Weights of a small transformer language model: rotary positions, normalized queries and keys.
Each number is 128 + 32 x the weight over its row's rms, rounded and kept within 0 to 255. Layers, rows and columns count from 0. The size above them is the row's rms in percent of the matrix's.

# layer 5 MLP up, 2560x640, rms 0.0684, rows 1661-1703, columns 400-479
size [ 88 126 102 106 100 102  91 102  96 101 101  91 111  88 104 103  90  91 111  95 107 115  97 101 104  92  95 103  99  96  89 100  92 101 112  92 100 106 106 101 120  96 102]
[[138 151 137 119 110 146 123  96  77 104 125 170 154 191 164  86 165 109 168 106 128 128  98  83 177 132 113 121 147  78 226 111  84 100 164 109 138  96 171 121 153 146 137 164 103 112 125  88 141 179 129 176 173 123  94 152 208 107 132 136  87  99 142 150 104 139 168 141  80 109 111 162 137 129 131  96 118 150 114 176]
 [156 136 118  97 128  90 138  92 120  91 139 131 123 112 132 151 111 134 154 153 114 134  96 148 134 129 129 105  69 121 115 138 168 187 120  96 155 137  98 113 108 103 133 143 155 169  84 196 124  73 160 106 100 168 123 155 129 150  86  95  83 159  25 156 136 153  89 184 151 117 125 124 157 110 128  93 146  87 165 178]
 [179 119 100 137 122  92 118 205  72 117 109 143 143  82 141 132 164 121 112  57 106 112 203 165 127 138  89  61 154 149 131 115 135  57 141 153 112 126 123 139 157 140  84 104 156  85 141 105 180  76 148 129 157 154 124  95 171 139 153 109 122 135 146 130  72 175  96 104 153 154 122 129 113 100  77  74 148 136 145  60]
 [106 112 156 128 176  85 103  38 134 185 202 124 138 148 152 117 126 123 112 128 146 165  55 127 198 135 153 126 169  98 151  36 189 159 105 120 160 113 199  86 106 169 175 162 130  51 135 163 138 151  73  92 188 149 126 205  84 114 117 112 147  94 104 130 115 109  97 150 159  85 166 170 128 138 141 137 181 142  91 108]
 [155 150  67 153 166 154 135 144  73 145  83  87  84 141 129 108  85 108 137 113 155 165 130 133 117  93 137 111  70  79 104 143 135 173  80 195 110 111 117  96  95 159  58 146  78 119  53 160 128 123 136 113 146 129 137 140  99 143 146 161 186 121 169  36 154 100  75 141 171 119 168 112 159 186 131 123 122 108 175 110]
 [ 70 127 144 169 119 153 165 125  88 108  99  76 116 126 187 111 110 136 151 126  88 133 133  99 162 109 115 140 207 121 133 170 117 113 101 117 103 178 187 135 171 161  96  88 100 105 142 121 142  72 143 176 104 111 158  98  39 123 115 138 123 181  98 125 109  58 126  74 157 137  75 140 173  85  86 146  73 121  89 127]
 [117 129 165 184 122 172 186 142 150 129 115 106 168 125 120 142 136  79 131 117 129 165 141 149 182 125  63 131  86 171 198 123 137  82  98 161 104  99  95  80 122 109  87 126 129 129 123 132 198  97  96  95 121 139 176  97 216 132  99 132  91 155 108 144 158 127 144 113 103 121 162 131  95  84 202  60 134 120 125 120]
 [ 81 143 100 141 182 156 202 176 168 185 159 121 108 162 153 118 100  84 109 158  53 132 175  98 126 164 115 203 115  94  82 171 168 152 116  86 176 138 117 153 137 161  82 136 163 123 120  76 148  88 133  57 149 174 135 110 126 114 165  98 118 108 138 154 175 131 128 121 147 106 106 114 137 114  40 119  77 118 178 103]
 [178 149 174 132 190 154 105 144 135 145 124 125 126 109 188 112  88 141 120  66 149 206  58  77 116 102  91 178 158  88 151 106 113 127 161 115 109 160  78  62 125 111 135  83 103  82 146 156 152 114 145 104 169 140 173 105 136 175  84 184 125 134  62 170 115 163 136 145 128 109 120 130 106 206 174 132 131 105 143 188]
 [115 138 157 139  86 126 146 172  85  94 141 116  96  92  82 103 136 174 121 136 120 147 184  85 118  24  81 105 120 155 189 107 145 181 119 144 106 125 128 125 141 167  84 191 139 137 170 100 154 221 107 100 117  85 100 186 137 161 195 197  89 112 115 144 106 153 145 104  55 106 119 116  82 144 167 141 115  91 130  96]
 [139 211 118 158 168 188  80  91  88 106 120 113  88 134 198  84 101 117 165 148 162 113 183  97 166 158 122 123 106 144 143  76 174 133 177 128 127 125 119 117 144 177  79 142  87  80 110 116 120 135 114  78 135 132 162 135 110 188  92 155 146 174 135 127 178 114  94  78 109 138 156  89 107  94 171 157 183 145 162  91]
 [200 110 134  92 126 149 133 149 158 113 123 150  90 155 198 116 143  28 133 140 111 155 117 137  97 127 103 158 181 150 124 166 136 181 140 113 109 227 106 102 126 118  81 131 123  77 134  93 128 114 143 123 119 188  86 125 127 123 150  98 123 104 141 137 136  98 116 134 122 137 158 165 136 126 148 139 147 120  89 110]
 [106 111 102  90 179  83 192 116 113 104  99 175 174 167 138 135 147 165 123 140 160 157 123 150  71 136 152  73  95 142 136 100  74 103  97 101 129 107  87 118 124 158 143 109 111 116 160 142 185  97 120 137 136 178 120  34 176  85 175 155 106 169 107 107 115 151 111  91 151 131 125 170 137 126 101 135  90 137 130 145]
 [166 125 115 109  72 174 183 209  87 149 143 127 176  83 160  53 123 102 122 126 127 136 131  99 117 155 185 135 104  77 145 186 169 133 162 127 107 199  81 157  64 141  64 130 102 156 126 122  96 143 190 119 127 100 167 136 156 196 131 162 132 130 168 135 167 177 102 131 137  82 144 136 136 129 175 146 166 145 101 156]
 [126 115 143 149 135 107 136 107 150 105 147 174 110 162 183 150  71 111 130 115  95 139  80  79 120 122  95  78 130 114 161 176 146  83  93 142 167 152 153 182 160  88 127 136  77  76 154  84 153 140 158 119 156 117 127 152 162 160 140  69 128 130 166 149 198 118 130 112 131 137 162 119 156  74 128 101 114 122 123 117]
 [138 172 106 114 172 154 190 153 123 132  58 108 109 120 155 113 104 103 120 107 111 168 173 148  85 200 167 102 154  94 106 110 196 137  93 140 129 187 121 182 126 122 130 104 124 100 121 171 124 112  99 108 107 126 153 155 166 116 159 159 140  91 121 146 118 210 116 127 150 130 113  99 150 141 135 135 136 172 167 104]
 [136 124 139  91 116  90 143 108 124 144 150 111 148 162 140 160 223  84  84 162 132 132 173  92 178 139 157  86 114 213  69 118 151 147  61 166 131 132 101 120 142 161 127  62 130 127 123  72 129 141 123 121 124 105  72 104  85 124 111  96 125  50 122 127 155 108  89  88 128  99 191 132 117 148 128 115 112 102 121 164]
 [ 96 146 171 169 128  86  93  93 100 131  64 112 117 204  79 144  94 140 173  66 140  97 109  85  90 117 131 140  93 155 159 187  97 116 120 163 146 112 148  73 137 161  58 149  80  78 153 139 156 136 100 156 131 113 156 105 113 156 145 122 145 102 174 153 151 126 122 116 157 131 172 130 137 134 102  85 150 152 157 169]
 [130  94  94 142 123 160 139 161 111 147 192 122 108 146 113 139  94 124 117  84 204  70 171 151 117 133  84 147 112 136 132 102 168 109 130 142 121  79 110 115 129  93 172 114  86 133  74 132 193 140 127 109 179 110 133 124 154 171 134 181 125  70 129 107 168  83 165 154 140 102 124 104 154 162 113 148  62  47  70  99]
 [116 146 119 151 132 119  75 120 121 132 123  96 140 215 127 151 124 213  95 181 135  69 117 119 109 117 161 174  91 148 112 118 139 133  54 141 107 138 126 150 142 132 143 120 103 140 118 141 143 127 122 123 127 167  94 136 129 145  73 126 131  97 187 150 138 206 165 145  84 190 140  95 116 111 101 117 154  69  91 152]
 [108  90 142 109 105 147 168  94 122 122 168 118 146  75 216 151  94 167  84 129 121 163 159 156  95  97 114 154  81 147 104 120 151 122 117  96 165 115 131 119 172 165 127 113 161  98  66 147 197 143 127 120 138 170 185  66  89 124 104 123  88  99  96 125 178 135 147  95 146 139 101 180 132 157 153 140 136 108 117 139]
 [141 105  88 202  98 154 134 112  76 101 133 136  50 101 168 148 111 122 128 123 124 164  99 154 179 149 126 106 102 122  96 153  89 182  91 143 160 137 132 119 153 116 167 230 106 118  61 151 172 206 116 168 101 112  95 128 146  99 111 155 155 128 154  63 126 148  81 137  97 152 143 141 132 113 155  96 148 114 111 178]
 [140 166 114 129 142  83 140 108 222 139 145  97 141 136 115 103  87 137 118 125 156 122  89 145 167  95 127 156 106 141 114 129 137 156 168 207 204  79 157 164 119 105 127  76 118 162 118  95  77  92 147 127 155 185  66 158  99 212 119  85 158 138 128  94 113 158 152 147 113 143  74 124 118 122  66 118 137  88 182  88]
 [121 157 176 115  88 101 127 143 197 130  91  89 157 170 141 112  90 106 166  53 211 105  84 200 168 119  83 103 103 131 178 156 132  92  87 147 124 112 143 143  90 104  47 154 105 122 160 140 104 146 100  90 156 122 101  94  52 153 119 182 119 110 160 184 137 180 104 125 139 154  88 120 109 141  73 110 149 158 135 162]
 [160  97 183 151 111  77 146 150 146 121 113 176 114 184 190 149 123 197 131 149 129 133 134 133  85 124 164 125 122 125 130  68  83 124  73 123 175 129 155 138 143 188 149 136  65 120 133 119 107 162  94 136 128 124 131 102 139 110 105 106 137 157 153 126 147 136 114 121 149 146 119  89 118 146 125 155  46 184 172 145]
 [ 92  88 108 167 104 149 167 103 190  90 104  73 104 110 158 141 145 164 158 126 187 132 138 102 122 124 111 118 219 121 168 136  64 140 129 148 124 215 126 187 153 150  75 109 170 152 111  75 116 123  91 113 133 183 143 134 111 147 120  91 121 106 166 199 121  82 108 186 126 181 198 122 141 137 135  98 107 117 173 133]
 [ 74 144  99 103 139  91 150 100 129 132 110 100 152 163 105 163  89  99  43 143 115 142 123 139 155 100 147 134 138 163 154 106 138 114 188 155  96 194  81 112 109 113 115 145  56 125 147  99 122 152 113 130  72  93  64 100 105 114 208 111 150 135 110 191 129 125 135 118 124 111  93 161  92 113 107 126 124 112 120 147]
 [199 100 152 104  99  81 149 176 169 144 121 130 127 145 127 139 106 130  75 120 132 139 121 137 121 107  93 192  71 109  88 134 156  99 160 101 139 175 111 151 100 151 153 113  70 138 138  85  96  74  69 162 123 135 138 137 112  64 197 110  62 174  89  89  80 132 102 132 143 130 112 126 149 135 118  51 101 223  94 175]
 [177 166 153 120 181 123 110 160 186  99 121 108 139 147 145 119 136 137  74 127  79 151  95 129  37 182 144 139 196  89 134 135 133 112 121 106  93 145 101  73 160  84  94 129 117  70 116 174 137 188 132  66 186  48 161 143 107 145 142  96 180 130 136 167 166 150 129 135 184 195 133  99 117 105 117 146  65 145  72 138]
 [134 152 119 104 143  48 154 139 125 164 121 147 118 118 176 119  99  82 110 121 178 132  71 115 123 123 156 116 138 103  95 137 139 118 121 152 113 103 140 175 119  88 122  81 110  72 126 154  97 105 193 117 123 113 104  57 109 155  81 151  92 143 172 134  98 193 150 106 111  93  66 125  62 127 152 139 132 115 181 171]
 [102 129 141  98 109 116 139 133 109 166  72 153 115 132 175 134 120 133 214 101 121 139 108 141 122 122 152 146 146 148 161 118 119  92  75  91 145 130 114  96 144  71 112 132 141 214  77 160 164  96 114 185 151 184 101 129 156 113 107 119 146 155 109 144 119  70 121  97 103 148 133 122 121 173 168 149 183 127 125 100]
 [147 121 123 110  70  90 143 145 137 131 100 111 209  85  91 169 118 147  54 144 134 152 246 164 158 116  80 122 114  72 103 148 178 133  87 119 113 131 123 172 142 138  89 191  99  95 173 147  93 183 133 118 120 156 141  60 132  79  58 129 171 137 179  74 124 110 126 171 133 153  80 151 132 118 107  91 106 208  77 125]
 [181 106 132  99  87  98 101 118 167 104 190  71 223 135 116 108  60 167  73 169 142 152 120 153  76 115 178  92 147 136 164 223 114 109 149 115 105 113 123  98 132 113 123 177 152 143 148 130  89 122 129 142 139 143 125  46 135  81  88 123 169 110 150 127  80 107 180 139 130 112 104 177 136 108 118 131 108 132 119 121]
 [114 130 132 124  78 121 161 125 158 152 118 163 133 156 174 133 122 197 154 109 108 173 113 112 133 143 160 118 207 130 172 100  45  74 134 106 101 124  87 172  95  68 123 102  96 131 118 179 125 122  99  76 131 132  91 111 149 176 171 150 139 148  85 156 100 175 105  57 107 118 117 108  99 112 152 137 163 163 121 173]
 [124  95 145  74 108 110 113  76 131 101 152  84  97 129 187 129 125 187 144 120 128  72 124 141 135 139  98  88 119 134  61 102 141 193 127 125  61 101 143 146 141 105  82 124 158 152 164 139  81 155 107 116 101 157  88 126 151  95 137 165  91  65 145  85 114 154 113 101 129 123 162 130 132  96 164 131 198 106  69 108]
 [107 170 120 121 213  89 124  82 155 149  81 105  96 125 147 143 100 118 123  89  79 103 134 129 141 131  88 153 179 203 134 137 153 138 166  88  93 122 114 112 114 111 104 145 127 189 124  61 126 108 163 145 162 140 137 168 140 161  99 128  38 101 162  82  73 128 181 120 143 129 145 153 100  96 148 129  82 170 136 160]
 [148 154 106 114 148 157 197  98 147 129 105  98 127 128 223 124 152  82 125 112 139 158  75  97 195 156 158 156 101 133 155 153 154 195 164  46 127 108 169 122 140 130 110 153 118 117 128 114 117 156 122 137 108 158  65  84  97  77 155 145 144 140 183 107  98 154  78  93 120 137 168 115  91  78 175 138 140 148 153 109]
 [124  67 162 167 117 135 123  89 137 100 131 151 111 127 123 143 130 155 149 128 126 204 106 109 106 170 151 119 138 147 111 144 134  62  81 126 150  73 151 147 105 139 154  57  65 161  89 155 135 114  95 130 165 147 151 144 140  75 104  91 140  91 205 192  89 113  95  61  88 153 140 133 126 103  97 169 125 107 149 140]
 [118 104 116 122 163  96 103 137 180 137  64 115 122 133 180 173 140  92 152 132 135 145 170  88 167 161 129 159 152 150  90 153 104 190 106 113 127 153 172 129 151  97 110 109  83 112 143 149 156 109 128 129  89 196  77 139 145 142 129  85 127 147 187 167 160  98 168 138 162 157 120 153  82 108 143 147 133 167 147 143]
 [165  90 171 138 151  87 163  62 198 114 147  95 117 111 128 153  86 152 113 135 130 104 114 125 132 174 112 100  44 110  89 125 172 137 134 122 132 124 134 156 100 113 126 123 108 117 113  99 125 108 131 120 115 151  84 146  83 136 125 128 115 117  54 116 164 128 141 115 119 171 108  67 149 115 103 104 146 107 120 126]
 [127 129 173 134 110 123 124 106 168  43  96 155 194 159 112 153 179  87 198 117 201  91 144 188 109 114 148  91 124 118 128 122 135 172 167 169 122 133 107 115 139 187 145  92 125 115 116 173 101 112 172 100  92 113 165 118 150 112 154 133 106  50 158 127  80 185 142  64 161  69 136 127 156 135 149 112  84 107 104 140]
 [114 140 109 172 142 148 122 160 184 153  85 151 130 155 137 161 171 155 106 135 157 125 127 124  98 180 148 117 147 137 165 104 142 134 106  88 142 121  89 176 108  75 103 117 136 163  54 174 151  84 143 155 126 145 108 135 116 212 131  81  96 131 101 122 108 146  77  84 144 146 149 143 164  74 145 116 156 162 135 153]
 [139  96 159 126 132 141 134 154 111 114 159 172 139  97 136 112  96 124 184 130 117 176 165 161  99 183 172 125 144 112 202 119 166 140 122 115 113 110 120  98 132  84 125 129 163 137  91 125 131 114 125  55 150 136 181 187 113  48  81 110 105  95  74 130 169 138 112 161 108 169 115 113 193  57 137 123  90 147 135 143]]
# layer 5 MLP down (transposed), 2560x640, rms 0.0338, rows 1661-1702, columns 400-479
size [105 123  99 101 101  99  98 105  99  99 102  91 108  93 103  99  91  92 100  98 106 108  97 102 102  94  94 103  99  97  93 103  99 103 101  99 103 105 107 102 100 101]
[[121  99 100 131 152 135 136  96 159 161 138 112 118 159 144 211  95 202 126 115 129 145 110 202 122 191  99 123 117  88  19 152 180 123 105 142 114 197 109 156  61 120 124 105 109 150 160 111 131 126 147 107 109 128 107 110 115 139  84 129 131 107 156  59  92 132 109 137 186 154 176 121 146 134 156 125 150 101 125 107]
 [ 71 127 189 120 178  89 144 123  82 178 144 124 147 138 102 122  89 100 156 111 143 152 123 177 134 152 139 152 149 124 142 102  89 147 119 103 122  92 123 112  38 142 167 171 118 129 157 116 115  99 100 148 110 144 127 109 164 133 118 172 127 201  85 185  98 186 101 163 159 156  82 143 119 122 100 117 132 174 102 143]
 [114 162 152 198 164 106 167 117 174 150 103 112 132 136 138  95  79 117 114 119 133 140 114 152 136 158 148 250 172 117  91 178 114 174 186 156 144 124 157 108 153 165 171  85  95 123 127 139 108 146 101  94 151  67 129 112 128  65 137 124 121 147 149  84  87  71  94 140 108 107 103 162 109 137 112 113 149 163 119 106]
 [161  84  99 142 171  74 108  97  89 102 194 137 144  85 114  88 119 171  79 105 124 153  84 129 141 176  94  86 152 171 106 122 150 153 139  88 120 121  73 187 106 155 195 171 162 147 137 136 154 121 106 131  99 218 121  93 116 126 107 142 117  56 139 124  98 126 122 165 178 108 122 118 161  73 175 117 128 120  85  75]
 [156 145 134 119 188 182 124 146 172  41 126  31 125 115 151 147  91 170 154 149 121  92 133  86 132 116 151 124 127  73 108 145 112 136 104 150 141 205 118 114 103  94 130  86 148 139 108 170 133 113 155 103 193 140 164 169 129 149  50 178  98 142 174 148 147 102 149 155 159 151 114 130 182 116 147 175  96 136  97  67]
 [112  84 164 180 130 136 124 161  80 200  98 167  98 106  80 194 193  56 186  90 111 103 125 115 158  77 112 143 174 173 120  15 138 127 166 120 160 102 149 146  51 105 163 153 117 146 116 109 164 108  89 166 118 161 114 120 118 108 121 118 117 185 115 194  97 122 160 107 104 129  91 157 162 143 133 160 126 161 167 122]
 [ 90 102  89 142 120 126 126  59  33 155 135 128 134 106 122 144 159 165  92 108 190  99 175 128  81 101 131 138  84  42 133 182 139 156 150  91 112 125 111 155 142 116 152 171 192 144  67 138 121 142 130  78  97 140  75 146 103 156 148 111 118  72 151 109 123  97  99 150 105 114 106 154 104 155 144 171 120  78 182 150]
 [145  98 114 109 147 198 162 139 176 149  87 139 152 149  97 146 152 115 152  75 108 144 123 135 102 142 135  68 115 167 110 157 195 145 159  89 104 167 144  75 161 120  99 127 114  73 113 137 113 144 140 126 124  92 171 129 124 164 180 105 193 103 147 138 176 110 135 149 138 122 120  38 200 108 112 104 113 153 104 162]
 [148 149 115  82  66 150 128  87 104  75  82 191 106 141 102 170 123  85 143  76 170 108  96 105 111 156 148 119 100 126 172  95 146 111 110 127  75 100 142 156 164 150 108 130 196 145 134  71 155 213 142 101 134 111 139 164 143 122 163  99 100 146 150 132 141 126 154 151 119 143 173  82  70 164 102 105 135 173 157  95]
 [111 106 122 121 127 127 128  90 154 172 110 124 129 181 112 104 185 153 119 150  85 114 121 103  96 142 186  87 126 131 120 112  91 121  86 107 162 134 109 134 108 135  98 116 139 122  89 119 142 134 164  29 138 119 166  85 141 168 106 143 107 129 138  97 164 140 118 149  62 136 168 163 121 125 164 141 117 148 136 179]
 [142 164 106 147 114 132 123 177  65 166 200 110 100 171  43 108 133 173  82 118 135 110 152 108 148 123 143  87 122 100 143 102 108  82 188 148 144 146 192 169 134 130 129 154  58  81 142 155 110 145  81  89 122 105 148  98 107 143  94 133 149 138 136 117 152 175 138 151  84 195 107 149 173 135  96 107 171 142 177 145]
 [134 133 166 173 116 112  89  63 134 126 148 122 123  96 156 160  96  98 138 129 154 127 151 104 146  95 101 135 109  26 101 120 141 109 178 133 132  71 153  87 111 110 137 138 140 112 138 121  98 172 152  94 159  48 108 124 161 139 101 140  82 142 133 157 137 152 114 209 142 123  87 110 121 101 149 139 179 124 147  91]
 [121 144 139 112  91 139 157 114 149 116 150 102 170 155 116  85 198 109  67 121 125 114 135 179 102 137 134 114  74 115 131 137  89 125 115 106 110 151 135  97  66 133 160 150 165 144 124 162 102 102 157 129  81  89 142 140 151  60 103 126 117  98 125 137  92 123 139 119 181 104 164 134 150 103 169 115 148 142 130 247]
 [ 81 106 155 116 125 155 113 141 189 119 108 180 146 132  91 152 132 168 142 139 139 148 105 141 151  91  56 148  97 128 131 150 130  94  70 119 225 142 139 140 153 191 174 143 160  80 113  74 123 125 114 127 142 180  99 117 123  67 160 123 144 136 128 126 112 100 154 118 167 190 136  81 168 120 120 162 146 104 196 127]
 [117 145 104 131 209 177 165 145 129 150  98 147 145  61 155 162  93  82 157 192  93 108 146 119 123 108 144 106 130 115 102 118 156  89 167 175  86 179 103 199 150 158 122 121 131  90 143 163 113 147 179  63 131  95 120 101  84 126 141 102 164 136 113 172 133  86 108 130 154 111 136 101 115  86 115 142 163  83 111 154]
 [103 142 115 132 165 136 140  97 106 153  83 130 105 145 127 163 101  91 184 196  99 118 124 101 122  77 210 149  86 110 143 179 123 123 135 129 132 103 115 131  84 126 122 117 120  96 148  86 189 184 127 159  87 134  92 161 116 164  92 149 136 121 199 196 154 157  94 114 153 142 137 109  92 145  67 104  98 135 135  99]
 [139 116 113  91 111 195  73 174  72 144 129 108 119 161 159 158 100  79 146 195 116 121 154 118  96 140 114  85 102 159 121 151 128 120  74 168 139  76 115 104 131 116 208 180 101 129 145 147 125 144 112 113 129 124 126 133 173 135 173 112 171  65 143 129 103 111 159 105  73 134 128  89 180 144  91 118 113 116 154 125]
 [153  90 205 153 116  94  75  80 145  92 106 154  96 146  81  98 130  64 103 130 105 113 129  80 117 121 135 100 130 162 107 120 118 131 132 145 132 126  52  99 145 116 115  88 113 142 121 101 133 109 128  89 143 128 189  56 154 133 158 103 114 143 173 152 149 134 111 119 135 154 147 118 111 104 127  96 158 113 108 126]
 [112 129  91 101 155 159 122 130 193 113 158 148  99 114 106 105 146  63 129 174 131 123 125 131 154 174  82 169 124 138 153 127 101  67 154 136 126  92 100 136 113  84 108 148 150 137 174  90 166 108 109 185 122 111  86 124 191  96  73  96  47 155 133 135 144 151 134 129 171 116 115 108 102  80 161 156  96  80 142  85]
 [116  97 109 166 138 122 155 102  84  93 173 160  78  97 132 133 167 100 117 139 129  95  95 104  48  65 139 206 109 127 156 108 123  53  64 167  88 136 132 101 111  99 101  72  72 118 119 140 149 109 120  71 132  84  99 166  80 140 164 144 114 139 142 117  98 125 162  86 194 170 151  74 120  82  90 126 138  87 130 156]
 [128 128 180  95 154 133 117 169 130 140 157 116 168 112 194 160 148 104 120 161 172  63 123 182 144  88 163  86 131 158  99  84 156 201 101 177 140 110 125 122 121 140 123 134 104  59 139 129 121 109 104 148 131 162 124  49 115  99 124  83  71 113 110 124 157 114 112 149 101 145 125 157 201 122 159 170 114 225 148 131]
 [131  78 134 128 132 156 112 102  86 156 149 136  22 176 162 144 197 117 178  83 164 156  33 185 157  86  79 111 147 117 157 117 130 157 158 125  94 108  76 158 159  94 161  87  77 133 101 125 131 131 141 109 116  74 141 136 153 129 132 151  95 161 130 125 153 163  85 129 132 108 143 107  97 124 143  62 118  83 153 148]
 [ 95 154  94 145  94 105 112 161 154 133  86 101 134 143 173 172  86 148 121 130 109 139 140 134 154 125 174  77 107 143 106 132  84 159 128 161  89 137 111 130 142 120 166 216 153 121 100 115 103 116 111 136 112 112 178  80 120 123 116 115 128 123  65 150  76 145 114 148 154 131 121  88 111 107 158  61  95 191 108  74]
 [158 180 108 148 180 155 183  33 127 143 137 150 123 184 142 156 162  96 146 152 164 137 118 114 175  78 126 127 132 134 120 154 118  71 173  91 136 156 140  99  48 155  67 141 151 117 144  57 162 136 151 136  86 114 135 131 125 106 116 159 116 176 132  68 118 122  62 182 192  85 131 142 111 109 177  73 126 168 159 115]
 [138 138 171 142 149 140 149 129 194  74 108  96 149 124 120 143  93 140  78  73  90  73 115 134 119 133 171 147 173 107  80 158 101 109 182  98 137  69 121  91  98 151  62  74 120 170 165 155 111  92  98 207 139  99 125 124  97 128 149 194 110  97 167 132 132 177  91  70 105 109 139 137 179 184 172 144 160 171 154 140]
 [124 140 115 145 129 156 123 141 104  94 105  67 121 118 120  89 124 118 169 121 120 176  60 112 107  88 121 146 158 130 146 136 154 136 103 106 147 146 152 125 127  79 144  90 168 150 101 165 151  87 134 126 160 134  95 176 101  79 177  96 154 181 125  68  90  85 172 125 182  70 159  84 150 113 137 128 118 173  98 148]
 [121 119  91 136 119  96 124 135 115 114 143 136  93 162 134 100 108  85 108 165 166 199 109 137  90 120 122  57 108 137 134 114 192 145 216 175 108 127 113 149  92 161 134 161 192 139 182 156  94 138 118 132  45 103 210  75 197  99  90 126 123 162 158 117 126 102 162 158 139 122 108  44 120 143 150 161  97 120  83 140]
 [156 110  60 146 101 116 144 152 161 102 131 143  76 121  96 158 148 101 120 120 138 161  95 158 105 140  89 113 133 190  97 158 121 160  64 110 112 115 146 106 115 108 139 128 145 155 181 178 156 130 214 108  93  72 153 150 156 180 132 132  77  88 127 123 158 154 157 104 115 155  98 126 158  80 102  98 109 156 127 128]
 [183  78 163 169 134  81 141 159 123 145 150 189 146 143 165 118 158 100 181 101 160  93 141  98 154 140 149 134 114 155 134  76 201 129  92 102 141  94 137 115  75 134 158  91 120  74 174 103  91  86 121  89 159 151 202 144 148  89 155  53 124 128 151 105 116 150  93 109 136 122 184 128 166 138 155 117 127 150 122 117]
 [154 106 133 149 114 146 108 171 116 170 107  71 195 166  47 106 139  56 131  45 125  79 124 139 171 138 127 132  76  90 105 187 172  52  78 141 105 132 131 119 127  66 121 159 133 128 145 158 147 129 113 125 142 109 167 161 105 201 178 141 115 107 160 129 153  91 157 151 170 159 124 174  74 108 106  95 138 148  64 146]
 [156 112 159 166  69 164 135 109 163 159 159 135 126  92  54 128 129  85 117 138 162 110 128 103 167  66 119 196 137 121 105 141 166 108  65 104 133 107 124 138 179  76 118 163 138 106 105 119 125  99 121 123 125 150 156 147 107 136 134 148 118 119 145 131 189 120 181  79 142 143 119 112 125 198 146  98 190 132 114  80]
 [137  83 149  80 131 114  81 111 121 126 128  91  95 121 138 121 109 159 161 166 178 153 105 138 113 178 143  72  62 116  90 146 118 143 135 150  66 125 169 134 179 148 172 147 123 123  80 113 145 118  74 135 122 105  94  36 111 129  99 143  78 156  90 194  89 149 162  88 132 115  53 175 160 145 129 123  81  84 103 157]
 [155 105  99 144  98 121 122 193 204 138 161  99 108 142 125 144  96 141 127 123 152 155  80 147 136 155 116 195 105 138 152 144 114 125 175  97 171  57 144 153 140  89 177 187 127 128  90 116  71 170 144 113 150 108 108 110 119 208 132 110 170 153 122  92  96 130 144 134 149 166  81 144 138 109 134 110  93 199 115 183]
 [ 89  56 120  92 184  87 133 190 119  70 109 103 180 139 191 129 125  81 105 135 156  77 121 158 163 141 139 113 177 122  85 107 102  82 162 107 101 133 109 186 152  83 141  96  54 113 157 152 114 121 159 149 139 123  88 138 152 162  83 117 104 168 157  30 135  88 115 120 165 111 116 104 133 114 104 109 102  68 145 141]
 [ 90 108 135 116 170 149 136 114 120 117 166 229  97 144 138  77 129 143 104 124 150  77 141 136 131 118 123 127 144 133 111 114 126 138 164 184 124 117  88 109 141 125 105 162 144 162 130 112 105 167 105 127 142  87 155 137 164 112 114 201 110 102 124 106  98 153 103 152 166 162 145 115 131 131 144  52 149  97 124 140]
 [184 101 112 146 116  88 100 207  40 121  75 165 121 142 206 109 123 127  91 161 143 166  90 120 136 172 151 135 153 139 171 100  80  99 152 115 125 126 124 200 117 127 152 108 146 138 191  94 100  59 120 179 105  97 112  89 167 213 121  99 142 165 117  82 132 170 137 101 154  93 144 139 136 110 135 198  88 125 104 180]
 [124 190 151 149 179 148 106 121 160 141 133 186 108 146 144 101 150 121 164 112 126  58 108 191 130 105  35 130 138 155  63 186 102  94 112  95 140 131 133 129  96  99 147 126 125  92  97 179  85 141 119 188 167  72  74 110 147 100 119 174 150 120 168 146 110 132 201 191 169 108 127 167 136  80 157 128 105 151  80 127]
 [112 168 150 162 104 172 131 121 190 100 165  97  94 125 158  95 152 105  98 138 103 169 141 146 175 117 171 114 105 163 121 171 150 103  93  84 132 136 146 102 105 156 124 104  74 138 137 142 165  51  84 180 157 145 148  95 113 149 141 129 108  88 151 127  93 139  60 116 186 154 140  94 117 137 200 133 119 100  81 112]
 [ 81 133 148 108 156  42 155 147 130 114 125 150 133 157 132 125 133 103 136 159  98 152 184  63 153 163 102  95  53 134  92 104 137  97 167 122 116 182 134 186 141  95 150 162 120 161 192 116 126 137 140 158 111 158  78 151 151 118 133 119 111 138 174 149 100 116 179 133 128 125 175 200  95 104 194 132 126 170 147  60]
 [140 145 135 115  72 185 200  69 130 109 156 117 158 116 133  98 168 124 102 148 165 145 145 121 171 140 113 145 117 165 175 150 135 115 163 126  77 135 125 151 119 127 142 121  94 198 192 171 104  98  85 130 146 109 105 128 170 157  68 122 105  80 151 142 127  75 162 126 106 170 137 106 163  86  79 155 140 164 182 142]
 [ 77 100 179 151 116 136 170 132 126 143 154 133 140 177 101 126 101 144 148 116 183 157 127 119 155 183 114 133 165  69 104  72 129 121 147 112 167 167  91 108 103 186 193 160 172 158 111 135  93 102 172 141  81 147 160 121 108 155 161 153  85  46 101 191 102 101 180 153 150  91 174  68 123 162 157  72 102 117 184 120]
 [ 71 137 171 151 113 106  69 113 136 102 118 114 126 134 144 200 104  82 107  92 112 116  84 118 147 152 119 135 123 124 164 110  87 172 141 175 147  78 174  99  59 105 151 153  93 146 140 137 171 128 139 141 118 133 113  93 147 122 119 201 153 111 187 132  88 150 121 149 108 150 174  63 154 125 109  89  99 149 128 158]]